config = dict(
    num_hidden_layers=11,
    hidden_size=128,
    num_attention_heads=4,
    num_key_value_heads=4,
    head_dim=32,
    intermediate_size=512,
    vocab_size=2048,
    hidden_act='squared_relu',
    norm='rmsnorm',
    norm_place='pre',
    norm_eps=1e-06,
    positions='rope',
    rope_theta=10000.0,
    rope_fraction=0.5,
    qk_norm=True,
    attn_scale=0.237,
    bias='all',
    tie_word_embeddings='early',
    parallel_block=False,
    extras=['some layers without attention', 'local attention windows', 'gated attention', 'value embeddings', 'hashed n-gram embeddings', 'a smear gate', 'an embedding shortcut', 'learned residual scales', 'capped logits'],
    init='normal',
    init_std_qkv=0.0423,
    init_std_o=0.0525,
    init_std_up=0.0605,
    init_std_down=0.0605,
    optimizer='muon_variant',
    learning_rate=0.00678,
    lr_mult_o=1.43,
    beta1=0.95,
    lr_head=0.018,
    warmup_steps=0,
    schedule='wsd',
    decay_fraction=1.0,
    decay_shape='pow',
    final_lr_fraction=0.1,
    batch_tokens=[16384, 32768, 65536],
    max_seq_len=2048,
    doc_mask=True,
    train_tokens=137800000,
    max_steps=3689,
    dataset='wikipedia_en',
)
Each number is 200 + 40 x the weight over its row's rms, rounded and kept within 0 to 999. Layers, rows and columns count from 0. The size before them is the row's rms in percent of the matrix's.

# v: layer 3 attention value, 128x128, rms 0.0558, rows 99-127, columns 0-63
# o: layer 3 attention output (transposed), 128x128, rms 0.053, rows 99-127, columns 0-63
# up: layer 3 MLP up, 512x128, rms 0.0604, rows 0-23, columns 0-63
# down: layer 3 MLP down (transposed), 512x128, rms 0.0604, rows 0-22, columns 0-63
v99,093,201,253,135,144,183,194,228,235,221,140,185,244,256,254,200,209,205,227,210,305,178,158,216,169,199,219,300,206,205,187,172,190,211,137,222,205,259,220,135,111,196,201,139,195,185,185,197,160,316,159,172,200,158,248,261,208,179,137,254,234,233,165,163,173
o99,107,191,134,135,210,218,230,143,224,160,191,238,150,189,107,120,167,118,234,191,118,200,250,213,135,139,177,175,180,188,202,169,217,262,189,171,152,210,153,220,190,266,199,212,256,245,204,186,178,169,194,180,155,262,135,147,209,252,139,191,179,210,181,295,243
v100,084,224,165,221,298,224,169,152,164,196,258,202,230,173,151,136,231,185,178,228,217,245,233,265,192,179,184,116,224,167,214,247,194,201,259,130,208,158,127,178,290,225,226,170,152,328,217,222,217,130,219,217,191,190,251,187,212,146,181,148,228,121,232,254,196
o100,108,235,177,194,141,155,163,162,233,230,175,230,164,201,240,195,224,273,103,168,180,243,205,179,266,244,181,228,244,142,189,161,218,166,186,166,215,188,293,277,157,165,190,210,258,100,204,144,232,192,173,182,203,235,219,213,165,194,239,169,191,247,187,164,182
v101,087,122,215,254,163,208,273,232,161,240,239,229,195,254,199,199,140,187,121,212,224,179,188,243,106,249,191,215,213,240,204,158,244,194,174,182,199,177,257,268,146,240,228,220,201,288,118,169,182,192,186,135,191,180,209,180,292,157,173,170,182,220,162,264,232
o101,108,187,213,207,323,266,175,222,200,229,115,224,238,185,179,233,276,172,228,173,218,245,212,148,209,196,156,193,240,158,254,230,185,224,176,278,202,206,220,217,170,184,240,179,229,245,240,238,144,170,163,255,217,221,204,212,200,218,222,206,186,156,173,197,250
v102,081,254,205,167,175,192,197,149,236,158,173,220,205,180,180,213,206,123,153,178,167,259,116,223,217,208,204,165,198,256,230,211,142,164,226,211,247,185,213,228,218,184,188,99,197,217,173,188,268,184,284,227,229,209,213,201,187,219,263,259,196,134,273,180,207
o102,110,154,134,145,200,173,237,203,163,173,129,188,132,239,224,208,237,276,171,231,210,238,201,224,264,206,181,210,192,175,291,206,200,191,187,111,205,225,164,149,202,143,167,286,178,221,292,235,239,221,126,208,227,139,160,175,141,133,192,243,171,199,173,207,142
v103,091,201,185,179,202,194,205,197,186,168,204,208,250,159,154,176,174,342,191,219,158,177,170,247,190,224,170,155,245,217,178,170,184,163,197,139,186,116,178,145,219,268,156,255,279,185,141,184,170,232,276,246,282,198,191,270,225,187,204,183,204,260,253,227,166
o103,117,234,192,124,191,192,131,184,166,250,241,208,239,172,229,141,176,200,178,205,209,267,187,187,178,289,195,126,164,153,228,182,183,254,195,164,182,238,184,267,182,192,249,175,213,214,123,181,247,245,172,177,187,194,239,236,191,282,170,185,210,212,107,127,180
v104,096,252,142,182,172,358,237,277,185,189,205,146,236,201,225,220,188,251,189,170,246,205,218,246,112,208,261,238,210,264,197,214,192,148,228,180,212,172,219,212,184,220,132,200,208,235,218,201,132,159,202,274,222,231,214,210,235,237,184,182,181,245,228,174,213
o104,112,174,233,229,231,106,209,122,160,217,229,264,224,200,166,252,221,187,222,154,207,180,180,224,185,271,187,259,164,134,176,199,193,148,154,226,155,199,170,233,210,210,213,120,246,190,147,244,299,237,219,152,260,177,221,253,221,156,199,191,258,199,175,191,265
v105,090,252,193,227,189,119,203,196,179,182,236,165,236,202,246,169,181,185,183,179,258,236,205,173,193,241,197,169,194,253,173,190,186,219,169,126,214,242,237,243,190,140,205,236,184,159,260,131,175,291,196,227,183,240,214,229,198,155,192,90,180,177,251,158,166
o105,114,145,272,184,208,207,134,190,246,216,175,171,211,219,207,191,234,222,244,180,249,224,169,183,233,128,213,211,122,218,211,161,241,213,189,207,230,210,234,151,224,160,195,186,250,186,208,287,191,135,271,169,285,158,194,121,209,296,165,198,255,173,160,180,197
v106,087,235,196,211,237,209,144,113,170,165,263,198,239,195,237,219,218,200,123,170,193,218,151,272,190,227,132,252,252,261,234,252,156,151,203,178,187,173,210,141,241,197,198,129,172,204,182,173,222,194,234,213,284,178,161,167,235,227,92,220,206,214,227,101,252
o106,112,181,152,194,199,173,146,260,149,231,148,224,240,168,160,171,156,174,213,233,179,194,249,124,165,120,179,274,252,155,204,144,215,236,244,190,225,220,189,153,198,204,240,209,230,239,216,201,161,205,165,151,222,262,226,210,177,190,263,155,270,155,217,184,147
v107,090,186,200,157,148,129,112,172,194,213,253,198,199,170,142,140,237,100,216,167,211,195,183,199,130,262,208,143,173,273,202,231,296,220,249,160,205,166,186,217,210,170,142,191,241,231,182,204,149,245,217,184,257,202,204,137,141,203,201,204,217,148,236,191,158
o107,117,226,218,174,204,222,186,204,184,147,236,193,199,283,199,241,207,202,218,257,134,230,230,128,242,138,158,153,237,191,159,157,145,202,176,283,187,235,268,130,187,244,230,180,202,179,228,250,202,169,151,226,188,176,242,206,174,145,195,201,185,279,150,197,164
v108,092,159,187,184,203,204,227,245,245,149,214,228,268,118,170,247,258,261,223,223,154,196,171,180,138,229,241,184,215,201,262,282,206,221,196,176,193,165,159,131,131,177,205,117,229,263,232,271,214,171,262,236,173,180,199,189,251,160,223,242,239,239,254,205,230
o108,112,168,183,192,184,162,194,121,123,249,221,190,158,235,204,194,123,217,129,185,208,222,182,239,247,219,223,223,156,232,231,155,244,251,168,194,189,218,269,186,265,218,206,176,156,127,206,139,131,162,144,208,188,236,201,216,185,213,226,195,189,221,231,188,162
v109,094,249,172,159,175,191,196,253,217,218,217,172,245,231,219,245,243,138,213,126,191,195,199,186,198,189,235,163,182,233,191,274,226,247,149,231,189,283,235,181,208,181,144,190,186,188,227,204,195,182,211,179,144,204,171,77,195,235,189,156,167,202,232,170,230
o109,109,101,181,290,207,204,255,149,201,146,225,195,156,118,104,240,207,185,167,257,209,208,208,207,242,218,193,198,255,142,217,212,132,177,193,181,275,241,144,201,223,174,228,104,219,193,237,161,208,168,196,222,249,240,179,188,243,259,185,225,186,204,168,194,175
v110,093,220,191,176,312,150,128,186,130,206,287,210,219,242,223,159,168,104,215,235,228,237,155,211,204,227,206,193,200,237,251,190,159,209,193,237,170,292,232,181,255,225,157,218,172,222,215,188,203,224,129,180,175,211,215,177,150,155,183,83,249,205,203,86,121
o110,115,159,172,251,140,235,120,139,231,212,175,132,199,221,260,179,235,179,120,222,142,224,180,231,231,84,155,182,140,209,160,168,280,192,252,158,237,152,224,184,173,175,242,155,270,201,179,189,256,179,169,214,254,257,186,205,228,191,247,274,202,152,245,218,250
v111,095,271,200,225,176,193,221,163,170,204,182,222,222,205,182,238,216,180,225,225,193,227,154,208,274,151,170,204,145,282,183,222,222,135,148,200,206,248,145,167,215,260,131,254,230,147,157,167,265,159,191,171,162,176,191,259,148,229,180,241,116,154,134,153,192
o111,118,241,192,219,176,212,190,213,158,254,184,184,165,229,208,167,215,255,147,227,184,134,237,144,188,275,163,156,183,103,211,212,164,180,166,186,250,116,257,171,134,139,258,195,140,277,249,230,176,252,223,231,182,206,225,210,218,211,184,171,216,138,208,303,205
v112,087,256,211,170,196,246,260,230,226,151,193,193,204,153,263,180,295,268,206,182,291,235,225,253,166,242,206,195,254,200,187,215,197,157,220,118,181,236,226,210,230,152,209,106,190,251,266,224,259,149,270,245,131,200,173,179,171,216,183,94,206,251,198,181,211
o112,112,194,286,285,156,216,203,223,156,230,192,233,220,88,221,151,70,144,213,261,153,215,142,175,250,184,192,203,203,207,246,194,204,193,143,282,265,189,168,149,197,129,162,264,240,245,220,204,243,196,247,210,234,180,256,252,164,227,141,228,145,185,163,194,128
v113,085,202,138,271,180,255,172,186,206,162,261,176,203,176,147,159,246,267,278,136,212,215,210,224,261,246,208,137,159,189,210,216,220,281,266,184,222,155,182,166,231,239,213,227,214,191,249,194,154,163,219,175,207,192,175,172,171,156,278,164,175,218,242,234,170
o113,119,190,212,204,224,215,190,209,169,254,209,232,148,239,238,232,233,151,172,233,180,194,228,251,145,178,233,186,183,173,172,245,216,221,176,179,222,157,301,301,231,226,175,192,275,141,177,164,163,216,195,198,159,177,292,170,228,179,71,285,247,168,173,205,189
v114,089,217,263,170,173,164,187,251,205,205,167,170,222,111,145,173,253,265,215,135,200,220,238,276,242,150,201,173,208,225,190,197,164,123,224,225,213,157,203,194,167,191,217,219,192,140,220,189,234,209,269,174,255,203,159,205,186,231,177,219,137,213,202,229,166
o114,111,224,240,224,134,142,277,275,213,118,201,183,241,181,224,231,203,144,249,269,185,229,170,156,174,229,225,200,194,178,199,197,235,250,146,183,158,265,167,147,240,195,179,184,189,180,113,222,213,153,178,198,250,238,290,158,149,128,186,167,209,181,237,165,165
v115,086,224,152,200,253,230,224,190,210,227,254,190,244,176,158,211,206,174,185,182,209,271,259,224,199,160,132,124,192,180,249,235,199,214,254,114,198,231,264,168,185,203,215,170,210,174,263,188,258,143,152,198,239,239,228,130,180,133,143,201,268,176,197,203,223
o115,114,181,269,117,162,190,199,240,162,172,177,221,222,189,224,240,187,164,203,184,275,231,179,165,232,190,231,228,173,140,238,198,245,200,190,251,168,177,168,215,182,276,193,233,166,167,129,204,144,278,270,206,176,266,200,249,176,221,123,230,132,246,249,295,168
v116,097,149,227,192,265,244,149,219,252,203,203,262,168,251,216,178,224,267,180,213,220,152,190,230,161,227,140,311,275,143,155,152,274,234,179,263,197,192,148,230,152,132,232,200,194,207,140,126,166,233,155,213,209,172,145,202,205,230,177,151,181,234,192,172,203
o116,108,258,168,208,221,205,157,153,130,245,189,201,218,215,164,231,214,179,271,148,235,181,200,185,189,183,256,165,176,168,237,238,202,180,218,208,251,125,250,162,180,280,193,272,216,181,224,177,134,167,217,214,151,214,198,165,122,245,244,163,235,181,152,190,228
v117,084,207,174,168,203,178,189,160,244,202,211,233,197,182,214,119,162,222,179,208,151,169,287,145,144,158,197,277,180,180,270,240,208,182,236,183,232,201,169,204,150,225,210,148,206,237,263,248,219,155,167,158,103,245,163,226,184,224,209,249,197,232,172,132,205
o117,117,239,173,209,201,272,133,166,136,175,218,244,208,195,217,208,292,191,221,261,237,212,262,252,270,247,169,162,150,176,200,248,219,142,233,212,187,224,262,225,306,217,204,158,211,175,234,180,215,129,253,256,224,198,254,243,171,241,248,135,205,226,229,227,209
v118,093,169,299,208,206,223,206,172,172,227,214,218,232,193,167,164,296,115,135,174,159,154,166,130,137,184,208,226,227,215,185,116,147,287,207,146,213,193,221,282,130,245,174,184,261,219,181,103,188,196,251,271,223,226,231,187,183,161,123,155,230,197,208,202,194
o118,109,180,154,151,262,240,212,174,211,225,226,192,133,207,218,235,139,187,258,193,233,300,194,234,183,220,177,174,308,186,155,223,192,154,199,219,233,241,159,173,203,158,285,163,134,202,200,226,146,165,138,158,204,189,133,214,177,296,218,217,138,140,147,218,184
v119,092,144,200,245,202,167,137,241,174,201,209,199,168,211,238,240,160,175,179,221,214,192,178,162,232,221,225,143,168,182,216,172,257,189,203,209,178,263,179,189,164,221,161,230,279,166,189,272,148,188,154,140,142,192,198,124,254,193,318,216,221,229,149,183,198
o119,115,220,244,208,174,225,213,174,227,173,217,151,172,206,195,188,284,159,209,179,244,131,200,223,119,162,176,120,263,259,248,177,227,156,200,138,198,153,200,174,265,174,233,182,201,115,215,169,205,196,163,199,203,202,196,220,173,145,185,154,178,248,188,206,215
v120,096,269,229,214,165,165,286,155,200,183,217,162,269,258,131,147,241,110,221,165,141,217,269,153,215,201,209,182,168,210,154,260,153,204,237,144,188,239,261,238,239,130,182,189,194,190,275,168,307,175,184,235,164,206,258,262,155,235,197,190,188,161,205,153,200
o120,111,170,185,166,211,193,151,217,260,226,223,151,190,195,154,263,166,235,253,241,167,204,199,158,195,278,167,148,213,269,243,243,221,238,168,161,258,193,286,220,231,246,210,160,236,233,162,245,140,270,283,150,211,172,161,144,149,150,202,163,172,157,268,208,237
v121,093,198,185,198,311,148,145,229,162,205,259,206,217,254,129,238,197,142,165,177,192,284,206,163,226,135,154,184,166,237,218,270,254,185,282,247,210,196,241,230,153,225,183,244,121,108,192,211,189,213,197,167,217,248,221,124,231,134,145,254,207,220,185,269,177
o121,104,208,240,209,127,199,159,224,207,218,120,178,222,228,269,244,175,263,195,245,131,168,261,159,176,176,206,226,191,185,252,248,243,200,157,170,135,235,222,190,205,215,241,192,240,231,112,143,140,194,145,218,267,223,190,205,245,172,252,237,196,191,222,185,210
v122,103,213,217,214,151,309,279,197,208,236,186,243,170,153,142,132,212,96,225,247,220,296,188,206,197,199,270,188,225,169,136,189,191,208,238,171,233,175,181,187,252,286,211,198,181,241,214,145,214,174,160,230,193,249,252,193,192,159,232,171,206,156,255,249,205
o122,110,189,231,239,204,196,163,253,160,191,206,239,176,120,197,250,179,255,163,266,162,226,274,259,114,171,148,176,196,200,223,204,259,239,158,252,187,204,213,233,253,164,162,206,205,173,170,185,218,192,196,172,217,176,209,164,187,198,279,231,167,242,125,210,200
v123,092,236,279,206,257,220,151,177,234,238,161,159,190,247,138,237,176,181,218,253,182,222,189,301,242,180,182,250,245,155,261,244,170,175,197,234,247,152,218,173,199,198,244,245,158,191,174,144,171,225,226,187,193,189,114,213,165,212,198,219,194,246,198,188,133
o123,118,142,114,169,216,158,226,238,217,233,238,286,200,199,231,245,164,167,235,185,188,160,192,224,230,151,267,194,162,225,234,118,200,240,261,177,141,200,239,262,190,166,138,239,239,267,248,251,178,140,237,286,131,166,195,198,265,203,242,217,225,153,244,257,229
v124,091,136,174,220,159,238,224,129,234,103,232,127,196,179,235,195,183,200,163,196,118,218,153,130,162,196,226,244,192,230,245,185,190,175,215,161,219,168,168,159,204,111,288,157,198,175,229,157,231,202,267,226,183,251,245,245,195,237,177,247,264,180,213,181,276
o124,117,183,157,195,211,229,190,231,144,185,186,233,246,184,175,151,226,214,209,149,287,209,265,280,181,167,177,223,190,122,169,181,157,207,172,160,240,152,204,194,237,267,108,208,246,305,168,227,213,276,141,269,189,171,204,157,157,212,250,176,136,143,254,152,202
v125,104,232,206,230,310,160,186,287,246,218,145,177,216,213,152,193,251,179,212,208,208,197,241,267,178,158,162,171,190,213,212,208,95,279,275,272,249,208,222,229,207,234,157,239,194,151,206,150,242,226,229,237,222,244,210,196,209,235,162,176,199,242,176,184,120
o125,115,173,231,228,185,257,143,94,143,213,176,243,146,187,212,250,176,192,246,137,137,210,133,124,145,226,231,168,229,242,162,200,246,162,195,115,122,256,182,268,181,185,209,161,256,238,211,186,165,188,202,155,199,213,187,168,153,210,149,201,150,174,212,169,205
v126,103,264,165,135,88,215,269,170,226,226,198,152,231,225,223,234,170,150,196,152,167,273,205,232,228,203,251,238,180,232,177,222,202,207,165,154,239,264,189,247,189,179,179,201,260,200,212,216,130,143,224,246,246,225,215,199,128,266,258,197,168,206,232,235,203
o126,115,130,267,220,234,276,207,224,199,195,188,250,182,186,152,179,247,160,157,226,218,139,173,183,250,159,203,157,176,168,224,150,206,234,228,160,127,127,172,141,183,141,225,189,160,206,156,169,214,251,132,220,197,97,210,152,213,187,231,187,191,209,175,161,292
v127,123,134,228,196,196,188,197,184,233,210,145,193,192,238,204,185,186,233,209,222,194,175,257,164,201,142,216,211,210,127,250,238,244,212,239,303,191,184,147,169,196,176,193,164,209,226,246,259,175,220,147,147,109,189,177,230,205,185,219,249,234,271,110,254,169
o127,112,283,230,233,195,178,192,161,191,221,217,169,244,198,159,254,270,133,208,146,211,209,187,246,152,161,232,178,147,226,125,212,207,180,193,128,179,252,241,166,173,223,190,231,229,224,129,186,221,133,260,231,255,257,191,150,236,156,183,182,177,174,191,189,220
up0,103,188,235,199,197,151,228,255,243,270,122,220,172,190,202,221,210,160,169,187,134,254,203,249,254,242,167,178,180,229,219,202,153,125,145,157,215,185,267,191,231,206,184,129,231,222,194,202,226,249,164,179,286,133,250,291,225,139,116,178,225,124,217,199,243
down0,104,202,166,190,208,263,167,228,178,212,171,245,235,231,228,178,197,247,179,201,170,233,139,199,116,209,241,159,194,184,232,212,147,203,175,150,261,214,230,143,74,206,201,228,227,176,206,179,186,208,217,256,226,226,236,132,156,201,239,182,167,186,214,174,202
up1,099,187,222,239,200,203,228,176,253,254,114,182,252,160,242,241,201,218,170,209,191,148,174,224,197,196,120,178,186,189,171,172,227,228,160,221,218,245,245,213,274,170,202,284,64,149,158,212,142,229,253,158,247,161,256,243,274,267,271,236,187,240,242,225,190
down1,097,274,98,199,203,234,198,215,130,246,207,142,172,178,125,192,185,231,218,247,188,203,189,223,197,229,262,211,197,181,247,219,201,180,287,171,220,192,168,177,215,190,232,179,148,134,205,235,184,164,261,192,238,202,160,159,192,139,223,232,173,210,117,215,249
up2,088,188,178,201,165,201,170,263,134,190,175,250,220,155,107,163,169,179,202,222,170,214,224,258,158,194,144,173,170,279,253,206,253,205,237,261,250,188,196,225,183,177,167,214,247,209,194,137,128,189,251,254,241,175,220,181,142,187,115,156,238,152,170,179,215
down2,101,132,198,219,192,196,184,166,255,272,162,112,188,181,201,238,182,252,196,168,130,196,179,222,215,162,169,194,212,218,139,232,218,209,200,197,234,267,147,237,153,212,204,218,225,197,187,161,236,141,273,167,217,249,106,272,227,270,131,236,201,201,133,270,158
up3,096,192,265,267,190,248,208,239,222,229,172,129,147,84,259,243,168,196,206,162,229,134,218,166,237,144,222,229,176,161,237,207,251,195,233,276,282,219,247,227,163,148,238,160,222,209,178,214,224,222,230,186,220,200,195,223,230,173,228,120,255,260,210,199,200
down3,101,165,162,153,226,172,267,216,185,152,190,287,235,161,275,205,257,189,193,215,221,233,187,126,225,201,204,230,190,189,261,196,166,198,202,255,233,192,177,242,218,235,192,152,269,173,188,191,170,223,202,254,160,217,188,284,205,159,214,181,176,203,286,178,204
up4,093,167,243,121,245,200,212,178,206,246,208,212,215,183,269,246,148,169,175,181,204,180,162,179,145,182,199,225,142,236,191,199,182,171,170,181,257,255,233,182,242,203,153,224,185,193,176,182,227,175,176,195,215,124,185,214,163,156,235,127,211,290,171,159,194
down4,102,223,192,230,73,227,145,280,238,169,151,241,174,227,147,133,253,104,188,184,188,244,163,233,255,240,206,205,222,237,119,222,211,196,253,182,197,307,210,189,135,129,217,241,185,226,176,156,215,116,182,210,175,183,143,213,128,174,148,221,192,245,190,194,164
up5,104,178,225,191,152,122,216,140,120,175,163,247,221,200,219,273,100,183,149,330,148,156,222,224,213,212,214,200,214,205,250,214,212,208,207,203,195,144,181,167,222,228,142,219,162,214,195,217,144,234,156,139,182,218,246,208,152,235,191,91,220,251,204,146,191
down5,097,265,113,155,195,231,199,245,136,201,181,237,259,229,193,255,211,185,273,159,205,225,235,156,258,270,260,176,194,229,249,260,197,142,225,156,180,221,167,149,128,90,239,222,135,170,153,235,147,215,202,244,188,201,213,168,220,201,217,145,195,225,253,183,157
up6,113,142,143,159,266,170,179,233,194,153,254,215,178,199,251,285,181,264,244,219,182,202,215,165,175,238,199,186,130,215,224,210,163,171,178,224,196,184,230,141,246,211,150,284,232,205,200,276,218,175,241,221,137,136,233,204,208,171,174,205,183,203,127,97,198
down6,106,162,170,204,162,158,232,181,115,137,190,188,139,226,221,268,220,280,243,183,261,170,169,225,228,222,227,172,201,233,194,147,196,230,235,212,171,198,175,164,116,183,192,204,171,201,215,244,316,217,216,202,179,96,220,163,211,185,149,179,251,188,271,177,136
up7,111,225,193,263,176,164,200,207,213,275,208,201,135,128,220,205,204,190,181,238,95,230,206,241,141,180,160,159,235,213,194,178,182,196,185,209,188,207,226,154,179,145,253,155,190,235,305,231,241,150,198,168,221,255,232,171,196,252,175,280,162,197,191,160,155
down7,104,191,272,195,218,250,235,224,217,220,273,124,134,149,221,187,205,193,173,184,235,221,205,219,218,228,196,223,184,258,173,208,139,170,226,187,157,183,137,185,109,203,210,190,178,159,230,232,133,201,184,232,90,265,227,254,211,164,156,200,175,247,126,185,190
up8,094,162,153,211,218,221,306,198,180,282,189,175,199,195,151,270,171,157,256,211,158,230,245,245,169,176,173,225,281,280,138,182,178,199,202,234,199,230,190,205,262,195,220,164,200,159,167,221,204,173,214,224,189,224,194,241,81,206,221,119,264,206,178,189,209
down8,098,233,173,238,209,264,209,150,181,196,236,234,148,184,204,240,179,268,146,213,139,162,223,206,213,202,226,237,257,192,230,206,200,235,188,211,102,202,257,216,318,178,202,239,250,202,212,185,191,153,168,174,176,178,182,215,224,208,223,201,180,190,142,190,220
up9,089,192,250,232,170,230,178,165,215,203,263,233,215,209,177,204,191,225,199,275,151,222,163,225,239,184,145,95,170,179,247,170,216,197,196,194,222,174,218,260,155,160,195,153,203,150,201,166,196,181,171,161,250,221,225,214,152,176,184,194,123,101,227,166,198
down9,096,186,194,112,186,269,282,151,305,177,237,141,204,183,197,163,192,109,173,185,190,101,229,133,209,222,224,183,216,172,262,233,168,120,231,185,262,260,206,159,106,151,235,317,183,196,186,164,169,128,174,179,177,107,203,169,197,205,261,190,230,234,179,234,222
up10,093,138,291,135,214,187,244,226,217,304,209,201,143,225,196,206,206,227,148,182,171,237,232,204,207,236,120,164,228,171,147,156,304,231,169,165,192,188,171,151,234,268,179,91,211,225,216,210,296,109,192,189,265,203,167,209,257,193,176,171,257,207,259,157,188
down10,106,159,209,261,146,196,195,219,285,164,251,248,154,339,166,202,223,158,150,154,182,257,196,267,228,241,193,224,174,225,245,135,195,240,147,247,190,164,160,203,189,206,214,197,256,177,215,161,232,186,199,232,210,223,211,196,211,209,186,249,225,186,88,180,150
up11,089,178,246,199,199,237,241,241,204,163,133,163,214,225,181,225,178,207,220,234,178,213,155,134,211,206,202,167,185,210,137,195,163,232,205,248,167,224,296,192,230,231,181,186,203,209,176,210,151,217,207,220,258,136,241,250,199,217,136,125,291,193,206,119,245
down11,097,210,194,152,130,207,217,146,150,167,140,193,223,104,274,209,214,287,232,218,181,184,222,210,212,192,149,201,233,130,180,172,246,209,204,166,236,115,105,164,154,170,236,164,162,136,168,222,221,241,228,211,184,194,194,250,199,186,198,255,239,129,221,219,210
up12,099,139,207,242,146,212,219,206,206,235,180,231,244,203,188,177,157,194,182,134,240,218,165,214,208,187,172,164,271,272,177,181,143,267,174,208,242,239,225,205,207,227,185,207,198,178,155,204,130,244,141,229,140,253,163,244,165,184,273,227,221,189,265,234,143
down12,099,239,179,210,226,158,204,191,212,250,223,201,252,177,225,139,167,225,231,195,220,231,235,236,131,207,203,208,203,175,174,148,217,172,254,160,178,222,244,212,151,189,190,247,255,173,207,203,208,186,192,211,309,222,177,206,294,171,179,134,143,205,228,151,272
up13,109,205,247,209,183,134,109,210,187,144,211,188,231,173,190,218,233,152,179,216,217,191,178,261,244,239,155,278,147,175,166,284,190,143,168,218,182,152,214,232,254,218,238,243,181,211,243,177,203,227,261,246,184,180,222,179,180,219,144,275,215,166,168,294,165
down13,103,148,197,222,195,251,265,118,235,208,159,251,163,236,188,235,159,192,220,162,209,215,191,186,135,214,239,209,169,240,205,167,222,183,186,177,217,188,250,186,214,149,202,172,226,196,122,172,166,159,270,184,240,258,189,152,166,121,240,245,185,203,251,193,181
up14,092,244,207,247,208,233,208,214,198,199,191,230,115,135,214,168,190,216,194,264,197,217,228,182,274,170,233,208,198,237,229,158,132,281,249,243,233,189,183,150,200,174,175,193,152,258,260,275,234,242,220,226,215,188,207,250,154,183,137,268,193,279,271,156,208
down14,101,151,210,224,140,165,166,251,138,158,240,212,246,184,203,135,117,264,187,197,234,164,196,232,231,201,186,208,222,204,231,215,147,230,169,248,262,208,180,225,133,199,237,182,188,110,131,276,265,203,237,215,237,149,194,155,171,176,123,217,212,171,188,156,183
up15,106,157,273,188,170,254,176,294,199,252,215,187,189,227,194,236,188,228,122,207,245,254,158,123,224,248,255,178,186,241,226,227,198,102,231,168,169,200,229,237,163,195,258,185,154,209,211,129,224,229,186,269,112,189,155,293,296,226,166,175,188,179,185,211,206
down15,104,238,205,186,217,212,163,218,199,273,220,233,219,248,145,201,185,286,151,221,208,232,235,211,196,225,222,216,214,169,155,222,217,205,107,112,218,89,200,178,206,176,219,224,232,182,220,217,304,232,219,207,199,172,132,195,192,241,212,184,144,207,183,206,178
up16,103,223,179,146,244,159,276,247,120,238,222,215,195,181,179,194,209,221,106,234,144,116,214,148,178,221,152,160,241,240,146,194,162,232,124,143,188,180,270,189,142,200,165,191,202,128,202,166,190,129,242,249,238,235,290,159,187,166,169,213,289,191,159,154,243
down16,108,208,176,159,216,208,158,176,265,214,256,221,248,152,176,192,186,221,208,211,169,218,222,127,220,236,164,195,214,276,279,250,227,173,208,159,182,219,212,185,205,174,189,212,212,170,164,239,145,148,187,135,232,236,237,245,305,232,200,258,160,284,233,170,216
up17,106,145,215,248,190,232,211,274,223,238,197,230,220,212,109,211,279,195,179,177,166,175,232,234,81,150,212,160,229,230,240,189,244,178,202,175,210,182,280,235,201,211,205,112,157,158,195,189,282,239,206,179,171,157,183,120,158,89,189,192,178,208,196,203,225
down17,099,158,211,155,174,163,128,177,238,231,176,218,169,231,151,131,197,159,189,241,192,230,244,166,185,155,211,265,174,230,141,199,183,214,216,266,238,220,179,116,205,224,198,220,192,182,168,236,257,247,277,142,204,229,139,214,166,175,215,189,235,179,204,224,182
up18,101,201,150,167,169,233,173,159,257,218,188,196,80,184,180,229,59,245,209,205,242,248,174,225,184,136,269,190,165,136,203,196,162,185,167,192,251,195,228,270,214,228,276,217,174,191,254,226,167,207,211,219,223,186,220,153,190,168,229,164,240,239,159,196,189
down18,100,110,188,189,192,221,287,190,228,205,195,211,173,226,239,288,175,239,145,168,174,208,191,239,186,249,192,162,164,188,184,201,213,181,128,198,226,151,159,173,126,154,171,231,241,160,221,166,176,212,200,186,102,170,185,245,246,169,219,124,167,175,167,150,220
up19,096,163,218,220,177,220,244,258,245,165,151,199,177,187,150,132,164,235,161,233,263,178,109,191,259,239,195,243,226,252,284,233,164,289,207,248,236,127,150,186,244,167,175,140,203,214,196,231,204,205,196,150,204,201,230,233,197,260,251,219,221,168,206,137,221
down19,103,174,274,197,148,240,168,254,176,160,163,193,139,233,233,152,141,194,128,254,177,186,181,219,274,202,217,228,200,264,244,182,195,205,201,166,261,172,177,169,237,153,222,248,149,233,218,160,249,188,210,207,240,213,158,191,191,232,195,230,238,151,214,253,169
up20,110,221,297,256,189,178,188,229,199,204,210,255,177,142,201,192,238,178,155,217,122,244,188,250,225,183,249,159,171,169,151,164,168,150,225,235,120,206,160,160,272,203,196,266,212,241,167,239,245,246,183,228,229,163,234,265,186,158,219,178,210,279,148,200,210
down20,105,246,249,184,127,123,217,225,177,233,265,228,151,140,237,233,174,182,235,141,210,252,163,168,183,275,207,174,229,199,217,132,241,247,200,194,111,179,186,167,221,176,186,257,170,195,126,195,210,231,205,166,248,259,185,169,217,191,213,294,197,189,107,246,239
up21,100,178,225,248,247,239,137,169,225,197,202,295,216,232,189,188,226,153,191,207,252,190,150,180,192,265,208,178,173,220,200,250,179,160,272,167,208,145,175,195,245,221,194,223,168,268,219,233,211,218,233,190,176,190,256,202,213,149,147,216,134,181,200,247,302
down21,092,184,258,204,218,142,194,211,205,245,210,195,243,179,179,180,267,171,196,105,204,182,258,192,200,147,244,214,196,238,230,227,223,212,128,173,240,204,197,237,149,151,255,245,178,217,173,214,147,133,234,220,259,241,192,220,236,205,199,114,206,210,233,112,272
up22,094,167,228,196,207,257,161,206,216,197,196,267,193,196,198,128,189,189,201,203,220,139,194,213,174,197,205,233,236,164,238,172,263,169,203,168,209,156,137,264,205,171,215,207,253,203,170,219,219,213,239,186,142,245,175,195,215,221,242,297,219,287,219,157,176
down22,099,241,147,146,204,235,177,239,207,265,195,172,231,151,200,169,146,215,171,215,240,154,145,254,284,148,218,259,178,199,230,220,230,231,198,231,192,301,181,219,168,171,183,178,227,242,231,187,155,192,186,246,160,208,234,198,308,188,157,137,221,167,209,224,241
up23,094,182,153,200,235,266,163,214,176,180,135,264,254,93,203,223,204,161,133,162,239,243,118,190,178,195,159,205,114,227,237,173,124,226,184,159,202,171,209,224,182,153,190,218,171,196,164,189,202,213,170,179,191,281,165,176,197,278,291,219,205,208,263,202,158